Weights of a small GPT-style language model, trained from scratch on English Wikipedia: MLP 512 SwiGLU, 4701 steps.
Each number is 128 + 32 x the weight over its row's rms, rounded and kept within 0 to 255. Layers, rows and columns count from 0. Numbers have three digits each. The size before them is the row's rms in percent of the matrix's.

# gate: layer 2 MLP gate, 512x384, rms 0.153, rows 481-511, columns 128-255
# up: layer 2 MLP up, 512x384, rms 0.16, rows 481-511, columns 128-255
# down: layer 2 MLP down (transposed), 512x384, rms 0.148, rows 481-511, columns 128-255
gate481 098:116141135106178107072121105125179062138123150175141199139169208166124109163148102157171136115167148139147121051118140135168119144126146127122087135172166073168142067170090165172146136144142167207122084095166042092143114093099113118177158094124120139143096111130126164099054159079104148160118119104168116116140120102137138104173095108128131159133166163130125098128114089121131112107126
up481 098:131099169118122110157118128109166069123111186192092151159187201185112183090101099158117118083110133113158078127083202128162154160123156157079131144119120147133127129150121162147135090140092147111158118158127109140119136127096146142139115168169147122155167147114180137115099147104108128112138115136143115156091151136141123124146116135119127112130132113101122160110150160156149145114162
down481 098:160133125130084085130102112178089120128134125082099100140140136083181121125107122100101179114055145093186127086139119049089123059097104103128139146107143097104133126107127156114113113161167076056124147142182122115117164084144159117104103158143191156100127143076167153083160180071121073111112120126080126133170181173137108182124100099091130126190145141127099163108095103144143156188125
gate482 103:112154165102118086123067091114117131139137186051159136107066137141137158130136112173174172174103139130105127149092150114117098110136102132124107113112139145159091082151110166127123156067095155111104117140126171138138121091080183106145127093132055150145116103125072145131130138131074052107144120152140139083167103101095096118139159141126153053103144144089068021184183111134124138164057
up482 102:102151116163166087074153117160124176134100161151183139116085154108132173102036189163174165108129082143112129195089093135050101136084148094098110115147144119140073150142145116146081112127104160118089096136177084136131133156168152137146112088139138152128185086123141148125227142152141130135072124100078110126113080136139095108122130111156115111162093140028131175100156143168116137105131
down482 103:126188149143160101088149111114118147149111108072099151130138179114121098133116206064101153154129097083185071137155112174077166090137107146153148127124132098108098144138084109164090127156119119093119095114095122166107136141100102132106184168073139128169182123118150135130097191108118129166143149104104128188140106112119131106151108123124119070163080073133175139109154183122101140148169
gate483 096:114129124167199143222139132176050118088162130161132135132123079135124144125157120097152145176107166172196135134147153123128133186116070117109171121125103067094117148141101179151155172157104154101131151091172051146143140095166134116122122134118177146113183122068166111086084145144143082096144112176195104109148079098083138053185129111062183126134160147097157141139134088119113145112106
up483 095:126131156151126136163158144102119125108165089192097054071129070120099223114078137048104127147102157119175081177098141111125135192140164162117104124125161136175122054139149072136125127099110117107124155106120155093141176143133101134139155108154124068081137057189132104095152127132137115150128091122147157116122108147184155155114164206119094134129077103127138184158060115115202115126085
down483 099:113103096135139128155140147137207137145098121142112112159138206115095116130095140111125119117105172108171137154105109171127204177158123059066143080071122131155130121195063125124128142065082120184187092091147073120094138164149156096123152155137125132186139126132135133119057123124151144115145157134145168147130084158135151088145045118138178171184143207129082120145107143177098137125156
gate484 106:106140122111155134098136125126157141115162150109176165132112142071159147127138119127138145137092158131139158107087144111119141165225119114178080088127163115111105108138121160177130115161046034076117113134143134063126104124110155105176143178101153114067077157150187169171181138144138149123169166143148122137133064077097098142120175180191119112124211201103141142140127150099118110142109
up484 099:189101141109144109099073087138131181165104160134110222138115125128143114118136169203148121100135105154147159128187137139132084111112145184137185184116102167106118109146099129097137144165088225146130155114139094171138176095071105130091132116111076121112146164127146131118127100076046148099122127169151114176108153132084121141083202106127172140123239061128111072078057143144114145091168
down484 098:115127110106095108117137164110150201152100158144103181161119163131142109147125127161095136037195196106146103202120123131148175163136109092141103158151118129166104157058122134191175124103187134136091113126096096189179126142141169086171093102120116142128084090134139178150083141109100131156107160121080113155102071089157133160107121102144202204148100082154170063091100074119125185142173
gate485 108:112148196130185037084039065126122122111155104101114129166083124085134128132090104177094101133059143104111094194089171122112108089105119139139128135125112091151104129091089185152126094092111139190145146174159132146185117112068150120089156167093171133189082146150188169083127100152087173194114099099144091148117138143134098098171140142121141175099097107174107154112143131151220112073080
up485 103:103151105086092161146141154137111191085145112136127086153115117164079140136108183107101120136182137126098115165072114115173164110221093116129176154177157132166145152115123128057144133143115071118093165137106139098087139127104136105064128121128126084135138096138150103168221137122086158173134075103102139120127193121152137104121126120166132138093084113141146159162111088145089118117122
down485 101:169120060185182105144116157140141117134178121109075123157149154100138141102126186103085125126139099101183170149104123137148112060093092199120054111153151134146142091085134186178144158099093068141127139125066130140150060148145149199067114085148115090126062112136172192122149065063131118098123177118148060132150173137172115120154140117162141148069130118098111082143145156097095086163126
gate486 101:118085108151092149127138123147139141154158138138091133088131104106168125128152182120144105145164082175154142157135104142183188159149143146158107128104148136138129162133128062165188168137050086137082098140151172139193167139159058164177153191119154104110100137180122160132160076111089091123181129075091148146149190061162121109098186100158104091099063147138110148142103170135127137104111
up486 096:131093092106139125124144123131120104100167072146161127091121143180140185151132159111108071132155137087189135132151099110114093109129145087139063065104189108086140103143155094124114103141081091157104141110162087112167172152105151150098198102087132104099163118128121191160150117156107093133129145061042137136113116120079195177148142086151131135124094148099167183138118122120099118140072
down486 109:135117140164143159142170190189190135147178152131105097125179144126169127174160188116124138124146122125109138107125165190114166117141109121100155143135170123127085134108128147181152123158129066129111105071158184134174181108115146131143132125126141148059120198099089114138128111128123137078162112112097153137132160078201139156090093120127135099195128138096100180100141165075119095142107
gate487 107:072191167095113116109076119135159141126114140174167137129125109099167112097092124189191131123111133141088139116120131125107175126118102085118132119157061133179081146093119137176139124122185130100115119137121177070122114148066110203134118109114107134079144074183185116148145101130134143127105158185088145157152133103136135092140115107159082156167143079108128123144133192090186087141111
up487 106:136137163172132080149101130141149150079124117144105092149128148132082098101118103094099113165152103099135083148142139099098193108162163136065084150160116156180147148145134136160121165140147084171155161157099131144128107101126224180107114154067137065148192142123108202138150159113174165212166103136113100121112100110137144123096142074109157140148091174122122185100095138143113181201063
down487 101:102108102106176092150139090109143106098178085113167093128135127178115102100091057091134110107151095156076107151124131072182111150196133084086091122122110133072080147133163127058094104138128137145131144125133139154150164163112095070108137131153109115088097134069114128133134150128147188115099165081145189108125123104093168167106115088067160126085111139148134074093121102124082205146126
gate488 100:176047164148124129041122144104167153171146167134160149133123131144134132162096085107071187113091112146103120099114164114172102137151100078155174141097113130111115175100101147117169091120126124125161185105084139131167150153138151190127145165146104199090170084146123141114128111144102131126146188079091104158112166124145148157112084188100144061143141124185139130139138146083135088120143
up488 097:148109156183136126106145171102168104137136169155104121163122107122156131173145123087127175125111107089071136128101170081151157102114097119189142189091179083118065153099074125120151039131129129095182137091116112093136160107150176121097107154138137203054206071094098176091147140123116140158095167087167149115115120095163139165133124160164142113086091157193140111094137094085130160123183
down488 099:141110113164154126140129168107113120166094167139150147161124129164137079107083166079098130069069056101131130098145189112169111116157097140221126144108166206140103114158090091126099083115099158103094164116151142169140189122123154158079137149187090176123169137112142163158124122056140129105071135118161105115073083112167112112156140136182139107117103112155155167093147072082164138142123
gate489 094:102122105113161181130142134134077100126141115159088169117108103106080068158109081140111072115137162141116127084081163097186161121136134148142129115165126049119136115095077165073105081122119098092115144159120084114088120187142076164119035134122116089111099117114164120128191096077130104113124114082137087142160073076111131121149136093115095108127182121131077134129123161085123107134112
up489 090:070096099122123070163092122168134108098163121178083085127087128074092159172123123122128066100166131126123091182065101112128157114120161154066110117111096084117127116161125096127177131129072107074150118189138061142102095131136131124098156165103161132090100126107168159109080120121144143171152159119106101134119177101163073148131148148153185091137159077132132122093167117158114105162110
down489 096:071128151130124139128100144123149121123082155124092093153127105108089125138138167104157140095124113106140186123155099175162131151197115116160142142120156043135170120163094092163072083061140152095106151121160137084087160153125103108186139178133158175103133153048152142175128111161086087160131122124130138101154113133145115173137126158175081132068123094126089112129129169115161116117157
gate490 102:169100115136132143113145138114136092077135175104193166090073109139066109139127136048133098162143155102121102160134231163143123134064133109129132185123135113125155180112119161176198148133154113147070126147162157109149134123118141153158103177123136097143115125133173120158113176196125093167153182173065088110115158123126190188078161182101157143161056142157149079149150117074113089112083
up490 109:141140139139090146091142107099108134118155195136118109110053120099112127112151111151169137148105133120180112098139181162140143123136136081135133127114119175123185134177143118146141127092145135113129154062054139135120140121098162118194107169066139152189118114130191115140072118153141137112173169160093102076124153150103121089115077082141182121108149074153071081136146154165077082130163
down490 107:131202130093125163102146129113007110093130161086121108143137141134089121121094177186084076034140146168092138137127187117198133051135066111153156115112068145114131095094139152115152094143126098126124116104119160149121116119122133090087129165095164154122110151123137145196148105133140150155103170156144133135073091112123090117122161119093171070118140097110133123140139164158147152106124
gate491 105:091107161122094122104154127150133139114082095122193078124116180128137155086193118101091148110123099080086077155124145116159111186114033131126178113157147146106170112089108118135082137185119146130183186154133104083176151127141134149157131115133187169099115090106158191154106111196141181151182113147095112114073105139081108143121112116139213142136174160115190131068139123216116146048065
up491 100:109088149126111110116119061179128117177109078126125151065093123106079151087126150103145097146156103092158149101128172118128140124121194156110125151146141093149136168130143122116097135189117117126129213145153183107150128145197186155192141150087158149088089108124128185138156127149118129109126121136073128151111125165087116149101154125084148143117106121146122079106136091199086133146087
down491 104:179161128107142097076139084101130155142112156166097120138129115110119095130097185121148100177181129110138130071065131155089170128167131094175148122169119161137129215118074121109177098184109125123154113173137185179115171156143053117152114115135147107116047139158109100107141142141110048096136055117126103126153164164147156095171087166129136141159113204188133095147240116143138104141189
gate492 103:137143160127094142142144125108192167132201169106090101117104122115125150140149127187096108134167096157119106096165105140133148132151103145139103121101121163098147096146138137131144120121070156139141109151085113157054089149084157154138106104087110089096082145098139098154131107101141125157083151145137067117162162132157086076100135080076123141140130086079097124134122156138075174164075
up492 099:204052082091045133100112187105150152162102156157141163118153160168148089117147208149124178111129181128136136129133151104126184102096151169146143131147098116144139131112101169076057160093135107108173138146140171063130127184133122150167108127184150106135164153147105128091130178152108076098158158164151110112105121095108131053175139102111126092064147095152119166118131093154199075130142
down492 100:143120094158118062132115141089089093137104065174139173129096139158094160122138112143126173041116118100132130097070141180112090118126104147115190060145162132099112105128092094160116135117107131172070122157177190139184134143129125137116194113146143107174113104115097052111100160119176171138175121134187094126134077095137114140083086179143102173125143199180122099064107135144112090126106
gate493 100:135131134150137140099056080132143096155169107199116108153147134160204177078060119135175123106135149116067151090112108099101155099097067109143085104102178173190091098099173135115139111150170095142164122105178122101112146100134042098183136135153099145093151156144131048188103106170154091128170115087178127158121139135112126160129145136123132169164120118084114105110174130066136142156117
up493 099:137100170117136095189142135143133224138092146091113145110127153101102111092166185106141124183123108137170087106167150117144174193132143133185146102140112095083177167132067057132158111111149166139162092079125100130154102109072149173122113148132134136098114137154177134118135175066090175124123198172069136163127134162087157109147090132095156184087203112121101100161105140116098148086099
down493 103:105136122111225161138141131157159089141091130149174170150072140112044128136096085063162156089048138093144090138132155118106158089122124127219146100149167157139076115183123140107144116124113132195155159155111116115000142138078139132178149140146102217029099063107178160133178157072114111185132156160163109167112180124160110151071158112193132113125140132151140177086049142067122120158119
gate494 097:117115162131139117128156119085160084129125162132143112101124100079151141129120203169189186099081153174146159058172124129152118115135118129126149128144101138093161134100067115126144081124082043170134142111140056138160093118161142120098103143143107167153132192149148128147098176131099132149104118101098094146160118102123124103098134162168117109165164128169096118165106114188103078172132
up494 098:114100193119149105130140145135093168139159141135099070094086132121152109175092106168131136154115155092149108069084099155143092173118108109093129186100084135130115205169122174147115125151105131150118154087109122153141070089133110133069157133168122117114136154144119179160138115079059126089129129140121106079133063167158088181119124160089144156089134099088066094152093087147090054156147
down494 094:103111129104141102182147071143140152108089106108102163108104126106182139067156125074076159115153136166155141096192122142109108064175111126116159100132067099149153154094139157124106073112126125160137130150084143121095115119167083191166076135121065188150122131132155117162118142186143180130069146077074074118139187108121115123134146157112156114135170135102127210125120057192140129154113
gate495 095:200137101114105122089145146105171133144150109130154140136184124170089173099176107141119155108188117136096177186131126127141128147126086134117154144100081146091153166165169028126082070128073139080076161082123127161156086147085127079143127148113105115109162127163158121149121118117088061169156084139132120116185086073161156135165146110086154106119151150141122136146100173119177117093124
up495 092:075206118075145143135110190107178099131124102146143103158210105156101131125151072176181089119151092077129129106132101133097149091104125100118133116129143141117194158118151114113123078162077153097107058135148118113153167119151108080075124174159079147111182160176137113129184134107115076197133195134180174177174148126114179130156179107160204115144136165143128162129128099189163129167131
down495 093:111103162149143084103162082098086144103155122179156129130146165131087099082106182118069097094115125142058053141158108138123137135128115099151163142085184079088129143154114111154124180097095125126171120148139107150080086076070156147132125124176124145168168059221134154104143088090171109114106104097099074100153126127112137151138165143139108103106116097126149121123112161129102132151120
gate496 094:157143134162058120102105110170192093122104133120108137126080163140097115162117133144170124164147078160110105123092132190174098194139038138166115114188159110119132077111094119181096158087173139122099124126077161116047199134119147135147154117116185088131114068135121170097123089141112091193107192110062101164123115136114128153095124137092148173120186092107098106136145146154142151147126
up496 096:131177097125133133146093143119124185146123183140194103087166078101093081154118141128139126081089133217161134156148170164108090108127108173077152162110070154083086153102113162137195120120164113129130141081117125086107104085152082157129090166128153108106170091104169106149094157157127089128164100131118138114156144117108097149091180111116133100077143186085099114194113109122136158124198
down496 099:162133121117157160184131131101125100140094116119141116145160073137118144107109145116088160167114173120098182109182105083150083161150165173081122104154121114119131175152152157125138101112091067160154104152058160127166073131124114093164066140150099168121106134152178108100156134127101146146137156065095153164173133115143125143131119151183165160131128128160109086083163142119229125125147
gate497 098:124142053179165099105144134128098093157105124157161185171103181098107145163125144106129127152106115140135100123104109095135149130127108095104078167141101181143169126078123161164183121112111160091141116097124143107076133146130148168152125116145150116097077103101144124094099115143175124087153144096106095166129122124202179143105104144087121113127192082101088146130120134124134181176150
up497 100:125164147179128115174160071143071087106132103100195111070151137148162156099114133149121114147141136159088102095146136115145156166109152125129179167128101187120100189171216084131162135173088139165104166188163084159093120115155177095093162156145165124088090145077091128161155126087079167132132122129108090162133101111120073092045097170129096192113157128092167138155126078124171104136045
down497 096:152137111165114091069144122171134074121126111095160105150135131159213079161142123191119133145102185123152083065119157187147157129188118167148113183160086203128152192053163139149140145179099185095177112168208141139095072142124110138142180104146149141103065139124106117121198165064107123161166088122136073172110114114134145107090163109178052154145093134120145076173075115109101144186105
gate498 100:106125147093126213123160112175130131117115051127076140109114118147146120115025096141148131194146119138150110060154125118171121111142114139142165195049060082135151110148119143137133106143088160092097155104173143134126162090084090145110123116090118110162081094143088140122152171068121156139133173129138156136153152122168138196115156147094159151096083172111126133123101152167127130145130
up498 103:095143085145144131110129142067078114125142146070097150177147124134154118178095135136131106115123132142144121093099119126125117138146136122090109123193143159105101153095131170143070170097164109136152184159178173127098139164119181127161092118137141133102120146149130162123128094127113120096124134157098144171118120120121147065125052092156132116180121125163165136110165155107056105101142
down498 104:092190143171163108104145151084111152082175153100095121116047087117167141132179156169125091130151155147154128048080191148197113126104118204092179117147077098089122114166141102121086123142206152140108102096107050097116158117147102102110138087106142111133144137151092090142160144162100088115128079191127138143128194108105113086125096130094116143119090088154148078138065132077134162112116
gate499 103:142093154107132121132197169182154086132157099171204153141149125095109172108184172067205118077172064126112113153171116136134144119080129149113103131072141095131099127203136133113115119154082100140114088065099109143091119139132148122124138112142114106115136144104106193184084112101126078083147112111161108116048135132101145095086089109122118162139153181180106127168124116121191094068122
up499 107:127139109170164153138091134144130119152100083134137103137106121128129127156173123191099095109124088170115100129152104150102133130173114080148141160116120086178079081107234118160181130079185188103103051137163119154074158194133131134108136066107117152055172149166149118152174039120110120155117134119069109134126130115168108149109114154090113109141187130098119109145153148152161121175171
down499 106:130160156103082122126168166149123156169107120115154084133145062074194124103137108071125144140136147110147153139145118164096129075120126152138083123081134129141135154096131116144101119175130164115078144121100084128107071137154179172091218148139104113103136117130105107125156164109110128131137184170086074101105143148110178165164075133104150170137207122068094163116192214114113141142156
gate500 104:112097126215128105133162128151120089071111153111172126070078124145092127102130121108139106171129121127128174127138211146138139157142178159126064151119136152162107104133161180116107131135132105133078116086147145084166142109133162134098110195106161119138148072110099113160166143117213109112150160133089165179190152070159191203130128135150153154132111143107188084164128179101094063100149
up500 103:156147171159155125135147167150063122153139120125051082081175150091123179052151057129131119076159160132117086143082117149114147166119120120183105109104185086140121135111122125131115106160142144081155089132082104119155124136083162086149131114108116147111124109111068170137099103152101154122123152131138145069098114149112151126149133128205115098107123114116112145174106077123116109110132
down500 101:116069115116101126087111168178166142158103152063098080070100085119168125098154133122157144133118082122117147118090142121126120168123128109150111069095065188078157119164156114142123126163117122171092106120064120102122114161127150197106085140164137163127148105105098140121122112161111051143088098124167149123128193110088115151111123125148116100133170156114130182157205201165158138093134
gate501 094:106115165174125106091153117178122172110160161144103119126194137164129114173141144103135148131087173112173108166123164117114089129146103090055106134092153131130135144098178118101066105151140131123133108094175179144054105047123083140097176183148089106117078090131158069101073114147152144050141116119089157120157107079212063075117114107129155144146090113177130102171166097112152101120133
up501 100:131100122124156109113113127114145155086108066122081116153119115040138169099157140132142145182108135178100161126115166130110127106056115138138157124131081173177078095084064114121069080135099141119115101113120118067111152155184147168142117146100095110119135082172138143155071137114107144151127138157136168097141072140161167166161166158137131099135092107147163187103145160178110154146084
down501 098:099067115146150093112143085154096148090084152118124170142161121083104137065086103174144125144128163124141137103170108149120139126116104138156129115086112161166116127141131111084144064172117158101119120118179117050097136176160152107156125165122069181145124060134225128129086155153136107136156127098121087176161083110093197115145185156131213162098120107100126104118130082211103102133092
gate502 091:112077118142127076154126112144082115081113132117101103118157136186082098139093136155127115125185096121157092148099103118185114168131066161113203101147143175174062142141109156061133181090160140155172142122099179151134149138155151093143163125144126115140085157101095149195102157119149137157097144111141147093159125151096118139152082171089125082154158170148127120122144179093122091151037
up502 093:150099154086127167111121137197113163131125133136074160078121109150134077096141106111138106122136155050207075105151135150073119101186114158136133104124105117129047169165118137174119041087149155064078156083157113155177095127101151095135102111127108109056048102138090113132106158147108132078092120160160095041162126128162143084186129132134149112138094170099116098088129096159160161090144
down502 097:156209152087135177137125144116086143127143138108039110121109106150107095112153143112116149104114150090150078136185162074062095110155156154091139151086140080070086160136158085147144055116122169111115124174171121150161092137141151115143063145126082157161095062062135143089106112121127149162160135093100158071129108060133087156135098087120109108152137073090141111126160139159148186029150
gate503 096:124104143168210130153132145171105156155156109123082130136136071115105101117145051168148089156138137116145106111160129116090120090084136156157104161163142154100109088149138090079136147143195133192158120098083124083166141105075132125072116077205126119152117092117150070138102073084117129031107109146180150098120134162152120103143044156108135119120135090116078139145119148136131110172130
up503 097:167137119121114127171151181111123143163131091080141132169115126133132062151107109061172102130130124165129096141131133116118131124121099111144082076192149110138112145185152110050145099114086117120159156193171082080148132117125137138154158145158109127148113082109117047091098092130120122110160132129167150172113104184100186090109085147161111176197130071120102137118091089146151160103086
down503 100:213111097165184115156141156160142135129158159114164097155139037142142099160115177175186160158116128146119175113092092126130111111085190169139146139181113163076121154132177052074115094140118062170138120136140117160155117119162144122040094070128182123121168091147102096066065167102100166112122112116101152103114076151138201145126129183162136114104114180115155103142123091192113052114175
gate504 098:100135120140143116113111128120100077078103158187126050075195139097094113093135171082125098148097148122066102100105159082125125106134128126145206119095123132153089119145105116113158137101117174125182138109064111154111074101046117195148156148126155170162137119130149108084044145114074081112137115141104127081151108143107145170137139153096125089110127077079114189112130115111065089125100
up504 097:091146120100152190173146123097105093157108087085141109068149167184178156097116139073172179150143132125168160134148075117087125139146159107191119135115087113131148138067149131111182172135104144104148191221157095145073088159141201098133162095101129159131113124116088142134125135156141130144169138139160129097140093119184152127137122116147153140184109109164161138118150119148152110068065
down504 098:133141092101110072134126151090131167145136114091097146129133135164118150133139194131109134137089165182131157117151158093059110121112117106126155138154089132130122142138139129121124145109070091154174148108121143189150187075120106113148146089095138088141156205152149161163173139154119136126091150120167173105116125113144134090196072089093134159162133137178113136052087121131159099114155
gate505 091:144110126160163155142093052089103069130064101129153104156124135115123120117171158139085107124181110033090120203077130155162107079165165179136133145123157146132117094126125139123176172078168168161158099186127157124115202113140128183115100111108133093120114179145102168138139106104121117103138137115166149173167170078116040095151142139137145129124188146096126184158120174086115110114130
up505 099:129126164093135143121145150087119142123162094146133050129204079147125110117140101138139125067111149160127063174127067129166138102118141144110144136151133137069051120121158149146147106119125138129093124150137071088099109167126126103095114130139075125109149123132060093086101120115042117177133161062133170087205148079127137132102100140164134106130095073127121118155109142135145115193151
down505 088:173135103157136145145126103131138135145124161070102171100146174131103107149143122075125153093136190080149118089113168137131148166140161127086138111154156148159156146139138084117148130155167128156100186097058203179154080126136171110126191165124142152169108092129065118160147068123195141084137104128106137162065140140105104136146107146172149156125153127134124084068092153111151131056128
gate506 102:173099128160138166065124105134168105135139123094155220138104087136160086103083115155097151172108130090134107128197116130111213116164134125165146131116128191147137107173116148108154214125060130095134149114161067146165083106128123090151155196075166166073110150165096130150087189099084139154112138159154144144092175164092083137144083220119101093093090136132143136148087144087191154158188
up506 102:145142080162126182112157059072138128117079108061148121140117085151122139117119121130038149157135154078095123152151146116160129132138091115145205138100104169139103153138171108126131132049182114131150148103170103139171154128147085096149084160148135170135187199140103116163129173140103130133138159156176175118134196172129137094061155181072090070094101077139116144136145174096203186188122
down506 104:131172078087203138156141121101093097091148112123138151151137104113203157130138107098032122135076124105159117139149111075120197100119096139138170144106146129171093095189103170160089116116160117137112164123159174127134096107169099089147146134128142134180119156093104125114119155060133082124112142092120157082138178128142117077108121106144088129115186149131072162140199108193144138080107
gate507 082:125144184147108178154117094173189129139116123167107106143118106128152114095141124198102131091083137105149139138123137089130113098131092125097127146143134161088110156163176125052196106172096188126148150132071082139144100097143108139151139102174138154141098138101160109112147138077166137091131073146136088104182104076127110166099092112075108169109150102125159083162156077145145148190118
up507 086:072125152135104173127088112180182127144128116114100137101069123112180134185114162163136112117111123149151104112110102093059154131140126129071102156108050145111093173179093205092153142147124126126156142137145127138122131130122122118140158099165110082093125143156113097134115176135162087129108073169100101111156109180092109091100113177055121117144120128142105087205108136089175139114124
down507 082:076141201128110166165165179135137120182147113168098138109128162100100124109112136140118114156126147154143114157108163095140110094146145121121115093169113084106145104104082098112086126082117120096143135122127143065087126151119168129157125135185077092144093123143138119131102116155128122141140155134123122137019122111119124125116132132090159095177154103165113146143121194141137146119133
gate508 096:126142120092139140146119095086182126138115107097155109129101149096065104095142120116104137118106101182125185131144126158147135091141080122138086117149088159138179147181130097174143098109115171119138095141119091127135134137097083121136129108102133167087151201131112138108065150143098187079107090122150138084146136130142134117174118096140155124115161083123178099173151178157168112089151
up508 101:086198085163173127084073145115118094157112147141208087098154130138144158132170088158124095139117121114125130106134136113133158103200158109128116130109163101111100115187113110166138124101091130093135090169086156106136119116110175129147147124159149160158159144120120175120175110099091140103103128109159108104073143112184138096144119068065129199138183103133086117142108116135150110125099
down508 096:148147087101129128160097136145108121109157079107087096129132149119122142135160093159085134083167083112141156089133137144149125097115112129136161113160124087088131134085107172205162139124126132175160147174111198145137155150113129210135069100074088179097182128118100096105113127155050075126105085150135132101171084122076128159112151131138101047112121122147207100140114113117178107166129
gate509 101:094110139116068123145124118104108159161140110031142113128109119164132155154120111067123130111108203162156138067146151153196092125117125105097121148119094133104130160139110089079075086143138119081080093104176117145111104078169124124162132085094158154158096112173131159147076169136120131022130225104071134092142204115157081115107077095119086122160147104105054116126165129126129054148117
up509 103:130171157123104168146160121138108095139184080076161122162112133162170128140097085127125133161115176187112181136105047105074108133155096047145142125180156104149094145104109122130113098110086149124124175129148128146098123146084109145138111153119126122116196100121134110158085139086077104143149069156106138130134103140119120115131129132160084085154146148084107106113123094122159127129157
down509 099:133106151117162000150094142140079151189084099163171114065124178179168085142098107149140151097128097155129205164135136143149127127092142106113212128106140145081086129119170134142161119092156096149118103105099118144106139121124140086177132104052071137147148118126179175070161165110100133090111125134092112108146095079137097121097071091099148176090136134120148059111117121170144165154161
gate510 098:151171116129080137112151045206127126130114178145124172118132180107096089163166126123087094136162105134180084183118093141179161152093172099118132118084151103141144190129189225194107163157096155131117108092180183148154106153115151159137131116151092141135062101143111150078122175092147150131142112185160104174162164128109144153170132164081120157164108149141112132115148125110126138095141
up510 097:199152108121101097079100166201076098179122126172102141137136175103105160114166098176113151095108137103114120132096128154149125127090066074130135167105155130094095151169122152189107127145068190181152114144117131119133130107128076135179075095154113140162095073162154172086115053159092119131134151111136097079104149130144167154166137064139098063086087148088079123159171191096172076115112
down510 103:127153157152109138072140126122143175146118121092079119156121133163138136075191136111099058087101097113114188057152114151155159153144124117037078128157050162127150145118113105193138128099042151159082108078157101159150188117040156177069141108149102124148142159139149127130157129069120153087093053144100106137100101081138149120151090144114126135097071116102110098088166152181132134111119
gate511 095:111118112144123090203136124143154122163121106164143073120198104112125159152142110119120098141072147135185123171145111111140094180148097139144184106106161140178116159112106119127115064122122131143141131101193100129129137114083130126122113113134148101116089115143110137111085137090153117120174131174133161102206193109172116071104110165149167170147109086122144130132129161101099089164174
up511 092:115128155155143117096123129092152097163127134104117117067177085124141170108079164123142184086088105095075142097175150082129126170060114154065109080150146098125120085137148086111116156178118120127210160145120162110126198099117155147147136119137104141149172148095046177163109126143083093158120135139154049077077144061127121144118112151138144171100114169145128135161126159133189113140130
down511 093:109135184129144126097054098134164127109141131096096117160147151181114125119084145153102145145171130181098144126124158169093123169159069133141189148100129125140159119078074098200072126138145110119144161134152118105174077098147192169139127160104143115081151066122142129141160157121143108134159100141143125081174123105174117134154153174117166105142111114155148178139062153093099137138126